{"num_attention_heads": 4, "head_dim": 64, "vocab_size": 1024, "rope_theta": 10000.0, "init_std_qkv": 0.0794, "max_grad_norm": 0.5, "batch_tokens": 65536, "max_seq_len": 1024, "train_tokens": 173600000, "max_steps": 2649}
Each number is 128 + 32 x the weight over its row's rms, rounded and kept within 0 to 255. Layers, rows and columns count from 0. The size above them is the row's rms in percent of the matrix's.

# layer 4 MLP gate, 256x128, rms 0.196, rows 0-92, columns 0-31
size [102  97  96 100  99 104 102  97  96  98 102 108 105 103  98  99  91 102 100  99 101  97  98 104  99 105  91 101  93 111 101 100 102 101 107 103 101  98 100 108 106  97  96  88 100 105  96  98 101 102  99  92 102  91  88  97  98 102  97  99  89 101  92  96 105 105 102 101 107  96 100  93 102  96  99 102 108 103  95  98 101  97 102 104  99  98  93  97 103 103 112  99  70]
[[ 90 132 207 141 156  93 157 124 105 118 111 209 128 118 136 102 131 120 189  97 190 111 210 156 113 115 171 132  63 113  86 122]
 [139 136 102 119 114  79 117 106 156 122  88 130 195  76 160 139 166 134 163 147 110 113 110 114  56  98 169 158 152 142 172 183]
 [134 132 152 134 158 143 108  98 136 190 134 154 138 144 119 154 166 141 119 164 137 152 112  47  77 129 178 139 147 124  60 160]
 [123 132 128 155 139 166  93 161 101 161 143 108  37 177 135  82 121 120 159 114 131 131 166  98  83 145 134 122 109  96 116 115]
 [105  84 153 115 130 150 111  77 137 105 151 163 126 159 124 142 141  71 160 104 133  30 117 122 200 167  99  83  93  60 129  86]
 [142  81  90 105 159 115  88  95 122 110 140 103 157 134 143 142  85 141 143  83  94 154 148 136  76 177 179  96 126 156 161 112]
 [169  89 122 169 161 143 111 129 140 148  85  86 182 172 114 118 170 141 122 183 135 128  92 175 135  79 127  90 159  95 156 110]
 [139 101 147 127 130 160 103 209 102 140 154 109 148  91 112 142 154  86 160 178 130  74 113  99 111 163 127 147 151 161  95 157]
 [139 146  97 119 156 138 126 149 174 191 124 114 139 176 106  67 136 157 125 126 120 127 120 139 123 152 192 151 141 103 192 124]
 [167  61 128 133 105 216 108 120 121 103 103  76  79 145 111 108 121 171  45 129  97 201 136 111 128 147 155 108 149 183 142 107]
 [115 141 140 192 152 101 100  78 179 137 140 163 144 101 121 163 161 143 151 133 160 133 113  75  87 101 145 118 103 147 109 194]
 [166 132  89 157 141 184  56 132 124 109 119 161 103 136 122 141  89 119 133 135 170 169 109 100 105 128 108 158 122 186 161 118]
 [155 162 135 186  92 188  99 112 135 127 153 115  82 103 121 142 115 113 125  86  84 152 181 184 182  76  68 171 159 122 146 212]
 [ 86 119 123  92 215 146  88 135 156 161  69 102 138 133 151 127 116 121 128 135 145 116  69 112 111 117  73  84 108 139 169  89]
 [128 112 126 126  89 194  92 111  91 150 159 134 145 150 149  71 104 102  83 106 144 139  92 159 125 156 160  90 105 146 110 127]
 [ 95 159 111 143 104 149 116  88 179 115 104 134 105 141 174 102 116 117 113 115 122 113  70 108 120  87 121 172 122  72 184 126]
 [105 178 144 169 169 125 104 132 157 127 124 110  76 117 121 155 102 115  99 108 115 136 141 136 120 179 169 116  58 150 152 103]
 [124 110 174 146 113 146 140  82 155 133 137  93 150 120 140 143 125 124 105  99 153 155 144 114 123  81 155 172 123 109 165 100]
 [139  98 122  71  60 143  89 135 125 168  75 111 137 146 106 123 144 102 146 102 106 168  74 116 173 135 128  92 197 163 145  73]
 [134 179 141 139 126 102 128 112 134 103 103 137  88 135 118 141  71 139  92 129  66 111 130 146  81  95 124 118 140 174 149 143]
 [144 145 155 124 110 156  61 116  95 144 117 158 150 123  92 172 177 173 113 192 119 112 127 117 157 131 127 159 127 164 180 158]
 [143 117 131 134 119 118  93  98 113 138 165 106  76  94  46 100 170 154 190 155 122 137 149 168 176  96 111  72 161 180 117  81]
 [139  81 125 140 128 127  65 143  84 126 100 106 171 123  89 143  64 151 178 129 157  75 124 115 143 150 100 128  52 205 153 180]
 [126 108 130 129 112 150  85 131 131 149 149 105 159 142  78 109 127 149 133 168 166  79 113 152 127  76 109 126 162  73  99  94]
 [168 123 160 130 175 134  94 133  98 156 165 119 133 148 158 111 134 124 162 149 127 101 115 141 110 103 202 116 167  98 165 120]
 [135 173 114 123  77 140  85 166  74 119 118 141 150 104  33 114 137 140 201 105  90 157 132 153 174  88 116  94 118 165 141  66]
 [150 117 108 118 134 131 165 125 165 146 127 180 128 179  87 158  94  53 134 114 148 131 102 127 157  68 132  80 143  91 102  90]
 [126 177  98 112 158 161 131 185 127 150  90  91 160 161 143 141 162  89  97 167 158 120 150 149 188 107 119 176 149 150 147 178]
 [141 141 126 176 155 134 190  76 174 135 138 114 120 104 103 188 100 149 147  98 156 111 124 109 144 119 157 119 165  98 127 122]
 [111 129 137  88 173 111  99 155  90 140  95 155  97 154 147 188 162 128  81  78 131  72 117 144 150 141 134 194 130 103 141 106]
 [111 137 116 213  98 114 192 162 142 130 139 143 113 123 139 208 123 113  91 110 101 149 136 126 113 169 167 111 126 137 131 156]
 [156  95 156 133 102 144 135 128 130 176 162 127  96 165  83 153  89 129 166 124 146 168 172  85 141 119 127 139  76 148 142 129]
 [123 102  39  98 162  92 138 154 146 119 128 123 121 180 151 121 114 140  78  72 134 149 157 147 137 136  91 101 144 136  35 123]
 [121 135  91 133 109 171 153 167  75  93 121 164 121 168 131  86  85 159 152 160 157 156  92  57 157 164 141 133 137 142  83 113]
 [ 71 163 133 137 135  80 130 184 158 153 108 178 127 130 136 131 102 159 150 107 136 138  87 125 108 149 160  97  70 169 168 177]
 [133 133 170  90  86 127 148  87 129  91 146  40 119  99 132  69 207 136 148 167 124 148 104 164 143 176 116  57 123 124 157 124]
 [152 111 113 165  85 122 127 155 117 133 110  96 157 135  95  54 100 193 133 197 145 153 153 111 114 190 104 127 129 127 179  75]
 [103 100 101 101  77 115 177 109  95 133  99 158 175 136 184 115 176 108 181 118 108 117 133  97 184 191 112 134 138 152 152 138]
 [150 127 165 167 164 123 149 122  87 160 114  98 107  92 128 184  98 116 138 147 126 143 102 132  90 153  64 148 103 144 108 128]
 [145 206  83 148 100 164 150 103 202 161 114 129 103 151  96 139 156 143 158 100 186 100  86  98  81 123  98  74 130 130 182 103]
 [ 97 113 173 199 130 115 114 145  77 134 156 136 118 130  65 123 133 140 184  96 150 108 152  98 147 155 146 138 123  94 171 128]
 [145  99 144 147  89 107 141 115 141 181 163  98  83 109  65 115 111 104  84 149 155 148 133 107 134 130 139 111  97 187 157  95]
 [141 102 149 106 178 167 149  77  80 116 137 155 122 118 118 126 111 106 146  71 132 108 124 142  99 167 174  74 139 146 118  99]
 [ 97 156 175 103 142 148 100 132 153  96 140 147 131 134 116 171 118  99 127 176 142 100 176 104  98 132 158 103  74  80  92 103]
 [149 145 138 132 142 109 124 114 108 147 178 130 142 135 171  96 113 143 143  97 125 108 133 180 173 107  75 117 154 128 200 163]
 [117 109 126 108  31 147 176 167 137 142 129 119  90 136 176 170 147  96 107  75 143 105  81  96  73 146 115 196  99  90 161 134]
 [156 191 117 107 162  95  93  86 142 114 126  97 142 187 149 141 129 107 130 194 163 107  48 182 194 116 132  87 166 105 131  96]
 [ 88 108 180 136 182 177 119  96  90  78 174 123 133 106 163 158 122  93 171 108 111 171  81 151 131 130 124 118  97  91  76 110]
 [138 172 154 126 168 110 101 173 170 151 120 127 103 139 156  88 108 106 137  82 125 120 134 114 124 159 100 139 199 167 114 110]
 [117 109 119 119 170 137 118 101 111 192  95 130 128 157  64  76 124 128 127 169 182 133 143 102 139  82 134  68 127 146 133 171]
 [112  71 144 182 131 162 135 135 141 155 110 124 159  96 139 117 104  99 164 158 109  74 123 127  85 107 189 124 101 181 198 101]
 [ 94  96 105  63 187 156  97  84 136 147  76 159 143 120 126 128  96 103 149 144 148 121 112 101 143  99  94 133 140 131 124 127]
 [145 147 121 138 104 130  97  63 150 135 129 125  57 102  79 147 203 153 150 124 114 123 176  70 127 133  95 142 103 168 118  75]
 [176 182  87 143 162 119 176 121 139 142 187 139 115 178  60 121 146 124 154 147 122 165 178 141 160 158 178 169 143 125 147 179]
 [108  80 100 131 115 155 173  89 140 120  98 152 169 124 132 201 157 127 141 160 143 152 142 126 114 125  83  79 150 136 170 104]
 [155 141 208  74  98 155 147 109 116 128 123 136 174  98 119 197 202 112 111  97 126 170  98 129 109  54 130 139 137 158 118 158]
 [159 153 119 122 172 100 111 135 146  95 139 105  97 131 107 113 160 112 125 183  51 138 132 156 142 119 139 165 178 156  99 116]
 [123  88 168 165 158 139 162 128 155 169 105 157 153 190 173 224 143 136 114 173 156 121  96 101 107 111 122 114 176 121 184 150]
 [134 147 151 141 143 191 125  66 158 176 119  95  74 170 109  89 110 122 206 118 167 144 134 120 172  79 142 164  87 149 143 192]
 [137 154 111 137 172 108 116  97 174 120 189 113  87 115 128 135 166 189  91 127 159 117  76 130 172 126 101 105  87 113 132 112]
 [141  74 143 128 142 106  77 128 137 103 126 176 119 144 112 114 125  96 115  69 130  78 193 131 201 163  99  70 150 211 124 123]
 [150 126 163 137 152 126 119 134 150 158 136  67 183 145  83 185  96 123 158 159 150  98 153 193 111 147  83 106 153 137  80  95]
 [193 127 120 111 137  69 110  62 160 192  61 112 145 135  89 127 145 106  92 136 115 143 210 119 133 114  97 162 100 101 157 186]
 [111 154 148 127 126 124 168 147 126 120 109 116 150 119  92 153  88 142  99  95 143 140 111 134 177 129 117 137 140 178  49 158]
 [147 177  83 139 115 155  74 177 156  99 127 119 117 163  93  83 104  67 143 141 126 149 127 169 105 132 152  98 173 106 116 120]
 [143 130  79 128 148 171 168 149  97 145 138 106 149 122 138 132 132 117  50  88 216 126 144 165 165 138 108 179  53 153 104 146]
 [135 163 153 107 133 127 132 142 145  96 135 140 122 132 153 180 127 168  81 198 136 166  99 111  88 131 129 137 138 181  92 100]
 [140 109 124 142 192 137 113 143 114 193 168 164 106  89 131 170 121 144 144 156 128 119  91 118 135 151 131 147 162 129 124 110]
 [176 132 134 138 161 169 111  94 123 191 161 136 113 101  85 123 181 152 139 138 140  82 142 129 122 100 128 151  93 119 104 122]
 [119 182 137 151 149 147 106  89 103  80 164  71 113 152 192 137 130 145 118 139 162 108  98 111  97 149  95  96 103 119 161 115]
 [174 160 133  67 173 139  86  84 104 158  95 104 110 137 157 189 153 152 194  92 172 115 174 130 133  84 148 129  92 108 154  91]
 [115 138 147 135 130 168 112 135 141 118 108 107 153 192 122 133 110 127 129 125 149 169 112 118 198  79 136  65 140 164  92 143]
 [177 123 183 118 137 159  92 147 139 165  83 116 140 147 112  73 143  97 157 122 189  72  90 110 167  91 128 145 115 112 151 132]
 [157  90 105 127  89 147 121 139 155 135 182  61 150 125 157 142 148 126  98 128 131 179 166 144 114  54 178 154 110 177 106 132]
 [ 69 160 137 145  98 164 110  54 165  82 116 142 128 163 151 172 126  63  70 176 100 148  57 154  89 203 139  90 180 122 125 153]
 [ 95 141 130 124 170 113 130 112 134 151 111  95  98  82 127 136 114 117 149 102  61 141 157 147 127 133 141 137 147  65 171 137]
 [157 200 184 187 111  99  68 155  94 139 154 108 118 132 109 114 141  48 172  56 122 132  93 135 115 172 105 123  99 103 167 176]
 [109 104 115 103 129 126 127 160 136 101 123  99 171 119 104 145 155  85 149 133 187 121 148 141 123 161 104 127 137 124 147 132]
 [ 86  73  87 156 132 145 101 118 144 152 200 131  80 102 114 115 127 120 170  92 101 165 195 168 174 160 134  42  84 139 125 113]
 [171 123 152 172 123 172 112 133 138 167 136 115 126 109  56 161 119 127 135 158 213 133 167 107  88 160 131  87 121 174 116 180]
 [118 117 161  89 185 126 134 153 135  54 222 114 179 118 151  94 130 111 140 147 207 149 102 151 127 100 129 115 148 171 111 182]
 [134 153  87 121 157 119 149 115  99 133  90 106 161 143 163 111 198  60 172 132 131  93 156 127 142 137  94 125 115  84  98  92]
 [180  29 106  72  95 166 138 105 133 161 102 139 149 109 104 151 130 107 143 175 137 125 125 160 146 119 123 132 159 126 118 134]
 [118 106 126  56 104  80 143 135 134 117  85 121  62  84  93 156 127  90 130 136 108 104  79 151  68 165 141 135 141 185 137 112]
 [144 151  94 130 172 152 145 119 134 180 103  78 138  92 112 146 168 166 184 171 129  88 161 165 172 161 140 101 105 168 112 138]
 [106 114 151 123 171 137  81 109 124 127 124 156  77 119 120 120 158 138 118 158  84 137 118 140 122 106 175 153 129 146 129 170]
 [136 108 192 126 160 127 120 153 142 140 177 142 115 150 142 136 104 105 130 126 172 120 152 135  86 161 125 142 178 133 133  84]
 [ 93 143 108  96 135 176 107 106 134  96 128  94 119 122 149 168  84 238 114 141 159 130  87 149  93 163 119 134 113 185  81  77]
 [ 81  76  94 138 132 160 182 130 160 130 126 148 145  96 125 154 146 148  88 171 143 132 193  82  81 112 131 116  84 106 140 124]
 [169 146 223  86 142  81  84 133 146  95 168 124 166 158 142 119 160 143 127  98 148 109 146 183 144  96 227 126  84 112  89 112]
 [131 146 152 112 135  88 149 114 144 142 104 151 143 103 193 129 164 123  59  67  98 175 106 119 115 148 144 139 202 128 134 185]
 [ 56 190 139 113 180 168 142 136  68 104 166  91 117 107 135 118 114 165 141 121 152 157 169 141 127 117  71 140  96 138  79 127]
 [ 92 126 151 138  89 135 226 140 155 132 144 155 131 121 139 105 197 133 155 130  69 128 148 112 113 147  98 102 113  69  98 135]]